python train.py --n_layer=13 --d_model=384 --n_head=6 --n_kv_head=2 --head_dim=64 --d_mlp=1280 --vocab_size=8192 --activation="swiglu" --norm="rmsnorm" --norm_place="pre" --norm_eps=1e-06 --positions="rope" --rope_base=10000.0 --rope_fraction=1.0 --qk_norm=false --attn_scale=0.125 --bias="none" --tie_embeddings=false --parallel_block=false --init="uniform" --init_std_qkv=0.0385 --init_std_o=0.0 --init_std_up=0.0385 --init_std_down=0.0 --optimizer="soap_variant" --lr=0.00352 --lr_mult_qkv=0.7 --lr_mult_o=1.3 --beta1=0.95 --beta2=0.98 --lr_head=0.00613 --grad_clip=2.0 --warmup_steps=200 --schedule="cos" --final_lr_fraction=0.03 --batch_tokens=131072 --seq_len=2048 --doc_mask=false --train_tokens=476700000 --steps=3637 --dataset="wikipedia_en"
Each number is 200 + 20 x the weight over the matrix's rms, rounded and kept within 0 to 999. Layers, rows and columns count from 0.

# down: layer 6 MLP down (transposed), 1280x384, rms 0.0678, rows 716-732, columns 0-63
# gate: layer 6 MLP gate, 1280x384, rms 0.0762, rows 717-732, columns 0-63
# up: layer 6 MLP up, 1280x384, rms 0.0772, rows 717-732, columns 0-63
down716,183,198,193,177,206,199,194,186,195,213,211,169,214,206,220,188,216,195,193,196,165,213,189,189,193,195,206,189,197,240,196,216,166,213,201,205,208,200,220,188,183,183,196,173,195,199,193,203,205,205,201,214,228,192,184,200,225,206,195,198,215,191,198,213
gate717,192,196,215,207,205,223,177,185,169,233,200,218,214,217,197,189,200,206,204,218,172,155,203,162,206,181,196,210,215,157,177,200,229,193,179,184,213,211,204,228,191,151,200,185,192,196,183,195,210,203,212,162,191,191,199,204,228,221,161,196,165,195,200,202
up717,194,179,206,161,211,207,228,183,178,195,182,183,192,243,237,206,239,219,173,220,183,187,173,217,206,202,221,200,208,203,215,179,194,200,204,175,208,217,231,203,200,177,219,188,193,218,189,220,191,176,234,209,205,277,186,198,206,190,175,195,180,174,202,188
down717,218,194,180,168,195,179,230,194,203,189,177,157,200,216,222,218,200,213,216,211,223,235,211,182,218,213,229,203,204,205,180,223,206,200,193,211,174,179,200,192,193,221,223,222,211,217,197,175,163,163,204,202,206,205,220,174,181,215,214,202,184,210,190,210
gate718,224,207,171,181,220,180,175,157,206,211,188,204,233,190,193,175,189,198,171,226,219,167,233,170,209,212,199,202,177,196,172,191,190,173,230,182,193,209,213,209,173,233,235,214,212,205,203,201,223,181,195,215,195,215,211,201,210,186,183,194,200,195,192,185
up718,171,213,175,229,216,204,222,207,177,211,216,162,190,179,227,169,179,200,222,214,263,190,203,220,173,206,188,200,193,211,180,177,225,205,188,199,205,180,198,219,227,173,176,207,191,195,206,215,188,184,210,188,210,167,194,206,172,213,202,193,221,225,171,186
down718,203,188,207,204,225,234,192,208,186,229,222,204,197,202,208,189,187,178,228,206,212,209,177,196,190,192,191,184,202,166,178,210,203,200,167,180,194,234,196,220,196,182,169,227,193,199,203,189,188,207,191,237,240,169,214,183,205,170,194,197,220,206,155,206
gate719,200,166,195,211,194,221,208,195,225,190,204,155,210,211,208,183,200,191,199,176,192,200,196,204,201,205,199,176,160,238,213,186,220,197,172,246,224,206,237,212,189,168,202,215,176,172,196,206,218,209,224,211,187,199,197,209,205,173,189,205,192,237,203,197
up719,210,197,149,180,230,216,219,185,181,226,225,227,200,198,175,186,183,211,214,209,222,240,178,192,197,203,204,232,207,180,228,207,220,206,146,181,233,186,172,237,208,221,200,160,220,211,203,206,235,181,195,206,182,231,222,180,249,215,192,212,234,182,218,192
down719,214,203,177,159,195,224,194,180,189,198,189,217,225,189,197,208,193,180,222,201,192,201,187,194,234,186,180,198,202,154,199,186,232,195,196,219,217,189,176,209,190,187,189,188,209,228,182,191,227,194,214,217,175,196,190,179,224,185,220,231,179,171,197,205
gate720,190,189,186,208,175,209,222,194,201,218,203,213,186,205,183,193,178,196,201,192,206,216,176,201,195,193,188,194,208,225,213,181,224,209,203,179,197,217,204,202,184,224,205,207,202,187,189,213,197,188,210,186,198,186,188,196,209,173,207,185,200,198,191,256
up720,187,189,208,203,204,195,213,181,206,153,213,223,202,192,220,183,188,200,202,225,199,210,219,209,198,179,190,208,195,168,212,212,245,189,223,189,197,216,206,186,183,214,195,240,183,180,175,203,168,197,201,214,191,207,211,191,182,204,182,166,188,219,216,205
down720,209,183,198,201,207,186,186,226,196,200,180,209,218,206,185,194,208,177,203,167,194,191,205,171,174,206,209,194,179,191,224,167,194,211,202,236,193,184,224,200,196,206,211,198,208,191,201,206,202,183,211,187,203,180,212,207,202,177,206,195,211,187,230,225
gate721,180,216,177,197,193,187,196,235,205,204,189,228,213,212,205,200,211,215,151,167,208,217,210,224,188,195,220,222,186,196,228,183,187,187,194,178,227,183,206,185,197,215,209,216,201,218,180,191,232,206,222,217,207,157,215,194,206,200,207,211,204,226,181,221
up721,180,176,191,194,204,210,178,173,219,233,214,182,238,160,198,186,221,187,214,202,203,147,189,192,219,188,168,217,192,211,177,228,170,199,225,212,178,208,185,200,224,208,181,185,197,171,218,196,184,209,201,183,218,238,180,205,193,216,181,205,181,177,206,194
down721,212,198,213,226,184,180,191,207,206,189,199,221,211,215,209,192,191,198,195,178,194,195,207,210,175,206,210,205,223,192,196,206,188,175,209,187,194,229,194,230,241,181,204,231,195,182,229,190,198,191,177,206,174,221,205,201,184,200,218,225,233,206,210,206
gate722,165,173,200,204,212,182,205,167,193,169,195,201,224,206,198,200,197,226,188,194,190,187,211,207,218,151,176,218,166,222,178,186,191,217,203,215,204,207,196,208,191,226,211,217,186,178,171,199,205,195,198,212,217,224,209,232,185,198,181,232,232,209,181,207
up722,221,206,194,189,206,203,209,221,175,198,202,235,171,165,185,182,195,206,212,196,200,199,175,224,173,195,216,184,224,171,189,210,216,172,212,192,189,206,216,187,182,193,183,177,192,192,220,189,207,199,209,195,201,209,183,190,166,177,214,198,198,176,220,186
down722,245,184,228,230,202,175,175,219,182,192,219,190,207,186,198,185,170,189,180,201,174,233,208,240,203,179,240,213,185,230,170,177,196,172,231,226,178,202,182,198,205,198,216,191,188,182,263,170,184,192,176,170,170,173,191,185,131,170,205,177,194,197,205,193
gate723,184,182,184,233,181,186,271,201,228,233,214,184,183,179,204,229,206,215,167,207,179,226,195,246,215,203,218,208,194,247,192,206,227,191,192,198,182,240,199,221,174,187,176,207,177,186,179,226,207,168,214,238,155,196,203,215,196,154,206,235,194,201,204,239
up723,200,204,207,158,189,193,187,175,188,207,158,185,217,192,206,206,208,220,179,183,211,182,172,206,196,225,226,218,219,196,208,188,200,197,213,223,188,193,194,186,183,199,222,243,234,196,232,196,192,217,202,196,177,230,182,246,207,223,201,206,181,202,184,187
down723,185,242,187,185,190,223,204,188,225,228,188,146,179,213,180,199,201,190,219,174,199,232,169,195,187,199,199,191,230,166,185,214,208,248,218,190,245,211,196,242,142,158,217,183,181,196,212,204,195,188,202,196,200,198,222,214,183,241,197,179,196,194,243,156
gate724,186,173,181,195,164,170,211,212,170,204,195,225,176,233,204,170,218,253,208,230,193,211,203,238,182,191,181,226,173,197,221,149,156,201,219,185,204,174,211,219,237,222,192,187,188,207,204,217,192,237,191,175,192,213,237,195,178,219,187,207,200,204,184,211
up724,192,220,227,213,245,161,190,181,200,188,213,207,189,203,235,203,189,194,204,220,218,237,205,193,181,178,208,213,208,168,190,206,195,185,208,203,198,213,195,198,146,196,198,167,199,235,202,198,240,229,221,192,206,168,209,234,181,216,197,184,192,219,200,174
down724,195,230,175,209,229,177,220,208,214,211,184,167,178,213,208,179,200,210,205,198,235,226,194,200,206,184,209,233,236,165,234,189,180,199,210,169,196,232,202,191,212,189,222,185,191,153,167,213,218,229,205,212,194,184,187,194,216,188,193,232,210,148,155,208
gate725,239,183,212,227,202,166,213,206,227,200,192,243,207,195,235,191,206,188,238,191,220,192,199,200,196,232,216,203,224,172,199,212,177,206,191,185,213,198,174,199,176,177,200,191,188,208,178,226,204,213,181,212,224,188,206,165,173,178,221,205,214,237,207,159
up725,224,210,186,178,178,213,233,215,191,243,196,204,203,202,227,193,227,196,246,196,192,183,201,192,176,203,200,216,176,211,221,213,188,214,180,199,154,210,171,216,213,172,225,215,240,175,203,213,203,225,179,206,198,207,180,196,212,192,190,210,221,242,198,183
down725,151,216,166,157,227,210,186,185,168,204,238,218,209,194,198,207,177,231,219,214,184,195,199,219,223,181,222,183,203,197,214,219,187,198,196,188,191,190,190,188,225,209,228,215,254,206,200,178,202,183,164,190,176,162,228,253,204,192,174,183,204,211,230,174
gate726,200,214,211,213,189,199,189,181,202,210,193,193,236,217,169,197,198,203,189,180,199,178,198,216,187,184,249,200,183,228,194,175,204,191,186,190,186,220,215,207,179,206,190,181,149,217,209,206,170,180,195,186,193,203,189,224,182,170,183,212,185,208,189,199
up726,229,126,201,191,209,194,187,220,189,217,196,212,190,153,184,199,206,173,205,161,200,198,207,197,204,199,203,197,170,193,215,219,177,192,205,218,200,167,205,183,176,197,191,216,215,186,194,215,207,184,212,228,215,204,202,180,238,215,192,203,205,205,187,182
down726,194,211,197,207,168,218,214,220,223,221,255,210,175,209,193,197,195,192,223,191,267,192,163,233,215,237,189,188,211,192,209,216,152,220,242,211,172,189,208,217,188,194,207,218,190,212,230,223,156,185,183,203,203,200,193,218,192,172,163,197,203,190,181,150
gate727,235,183,205,184,211,196,230,210,182,197,207,190,198,195,184,188,202,223,192,175,206,186,180,168,181,160,242,245,203,203,208,209,180,225,203,166,220,210,166,241,167,234,219,174,239,173,190,201,205,209,199,202,220,235,200,200,169,209,180,190,206,183,215,133
up727,200,199,203,191,168,236,179,189,196,179,178,174,206,217,175,206,189,203,194,168,204,205,207,204,157,220,172,216,203,192,185,252,198,220,159,193,178,177,212,187,222,219,227,229,196,192,185,189,191,212,192,230,246,155,207,211,209,198,224,187,205,256,225,181
down727,193,194,199,208,183,210,171,201,241,199,185,205,239,179,218,218,178,258,229,192,198,191,172,226,172,169,181,229,203,218,181,213,165,225,175,186,189,186,220,189,210,211,221,207,198,203,193,158,196,187,206,207,196,215,224,192,167,183,173,211,186,207,217,220
gate728,191,211,221,218,179,227,200,176,214,185,211,205,194,181,231,203,204,221,224,169,214,216,213,185,177,206,228,200,193,192,220,192,238,191,203,232,195,223,199,190,174,189,233,235,203,190,189,188,199,223,203,174,193,215,230,203,209,176,222,219,215,193,190,218
up728,221,207,189,207,177,198,216,197,231,194,187,171,191,216,210,193,160,192,209,208,173,189,180,164,203,201,180,227,214,196,207,204,192,220,187,189,188,183,180,188,259,230,184,214,157,176,188,194,198,202,169,253,233,215,193,195,196,155,209,209,222,211,191,247
down728,213,209,187,240,218,183,195,210,199,200,193,191,228,243,143,219,210,179,178,197,217,232,222,219,200,180,204,192,235,224,232,192,163,209,186,204,196,233,204,187,210,188,209,171,216,171,201,228,211,224,195,251,176,221,203,188,195,221,210,211,200,201,179,212
gate729,184,155,193,178,168,174,220,227,170,201,170,215,206,202,196,181,216,181,188,188,236,192,196,227,192,177,139,191,229,187,206,145,246,236,234,179,209,224,223,194,159,219,200,237,205,228,163,185,219,201,197,193,211,228,228,199,175,189,249,216,203,216,197,168
up729,233,197,207,192,229,229,197,186,173,225,219,215,178,228,216,190,191,164,193,230,194,211,217,173,222,179,243,195,181,237,193,199,206,210,204,214,215,202,196,183,201,222,193,206,188,237,207,210,207,201,179,219,219,195,207,203,202,185,240,198,179,181,204,200
down729,180,154,225,215,212,196,158,190,179,233,235,217,170,237,206,172,209,220,205,238,191,214,186,222,210,191,237,178,132,188,210,201,231,207,166,185,201,204,211,233,164,172,189,211,215,213,245,168,165,195,179,186,184,199,242,193,229,214,185,196,214,211,204,186
gate730,166,221,200,179,175,209,224,173,187,192,195,190,176,170,226,182,225,181,165,228,188,192,202,232,212,172,199,207,210,200,159,250,169,237,131,213,227,194,190,205,206,201,202,191,222,225,196,206,214,231,208,216,214,201,212,187,179,162,195,184,208,188,220,218
up730,160,244,215,205,211,208,218,189,209,179,207,233,174,204,213,207,169,193,220,205,161,199,200,212,182,194,199,199,152,195,211,274,157,201,193,179,222,172,180,176,188,220,213,208,195,207,206,243,238,230,201,178,188,209,216,213,205,194,202,191,211,193,213,212
down730,206,195,224,172,195,165,191,221,192,228,208,214,163,219,226,193,211,190,209,228,172,137,187,212,202,196,178,205,173,212,191,209,183,168,184,230,202,183,182,166,167,217,165,203,207,231,215,189,213,265,194,212,191,165,183,163,215,162,229,190,207,198,174,210
gate731,186,184,180,240,225,227,196,204,202,179,177,202,187,175,197,171,225,179,182,201,207,202,192,158,215,202,200,209,206,214,244,204,161,203,235,241,195,188,180,179,227,164,183,183,177,190,200,225,193,187,170,181,198,211,195,205,177,172,198,180,196,205,218,215
up731,169,199,213,193,223,184,217,213,219,206,191,197,220,144,169,186,153,213,226,197,249,215,236,190,217,171,233,196,222,199,165,212,204,216,199,196,215,202,231,218,207,242,208,205,215,186,173,181,208,210,194,184,231,219,225,219,197,206,204,180,215,199,196,212
down731,175,219,205,207,211,193,220,187,219,209,234,224,243,191,217,219,214,217,200,227,210,195,183,199,205,211,172,210,210,188,219,177,182,240,235,221,189,236,218,240,203,231,157,187,195,209,199,208,170,213,230,198,171,252,247,199,200,198,213,209,185,199,195,210
gate732,185,203,196,218,206,209,225,190,208,192,203,231,189,234,233,186,195,199,218,177,197,198,180,196,201,166,202,193,186,192,190,193,195,220,206,196,180,208,208,236,241,215,186,192,172,179,221,184,203,168,202,194,207,210,188,170,155,183,177,202,221,169,199,165
up732,199,177,204,241,200,204,165,194,222,236,197,215,225,219,215,206,189,182,203,192,214,177,210,189,198,185,199,204,212,204,193,239,212,204,187,173,181,200,216,224,224,169,181,165,214,200,199,212,202,225,169,177,243,215,180,201,181,239,229,219,195,225,223,219
down732,205,192,204,217,190,189,205,208,182,243,182,230,205,169,209,194,213,174,178,204,226,185,210,171,215,179,175,188,216,206,158,196,186,186,195,227,211,212,191,207,210,224,156,193,203,208,144,217,191,188,208,194,164,189,172,204,181,197,181,191,192,198,228,218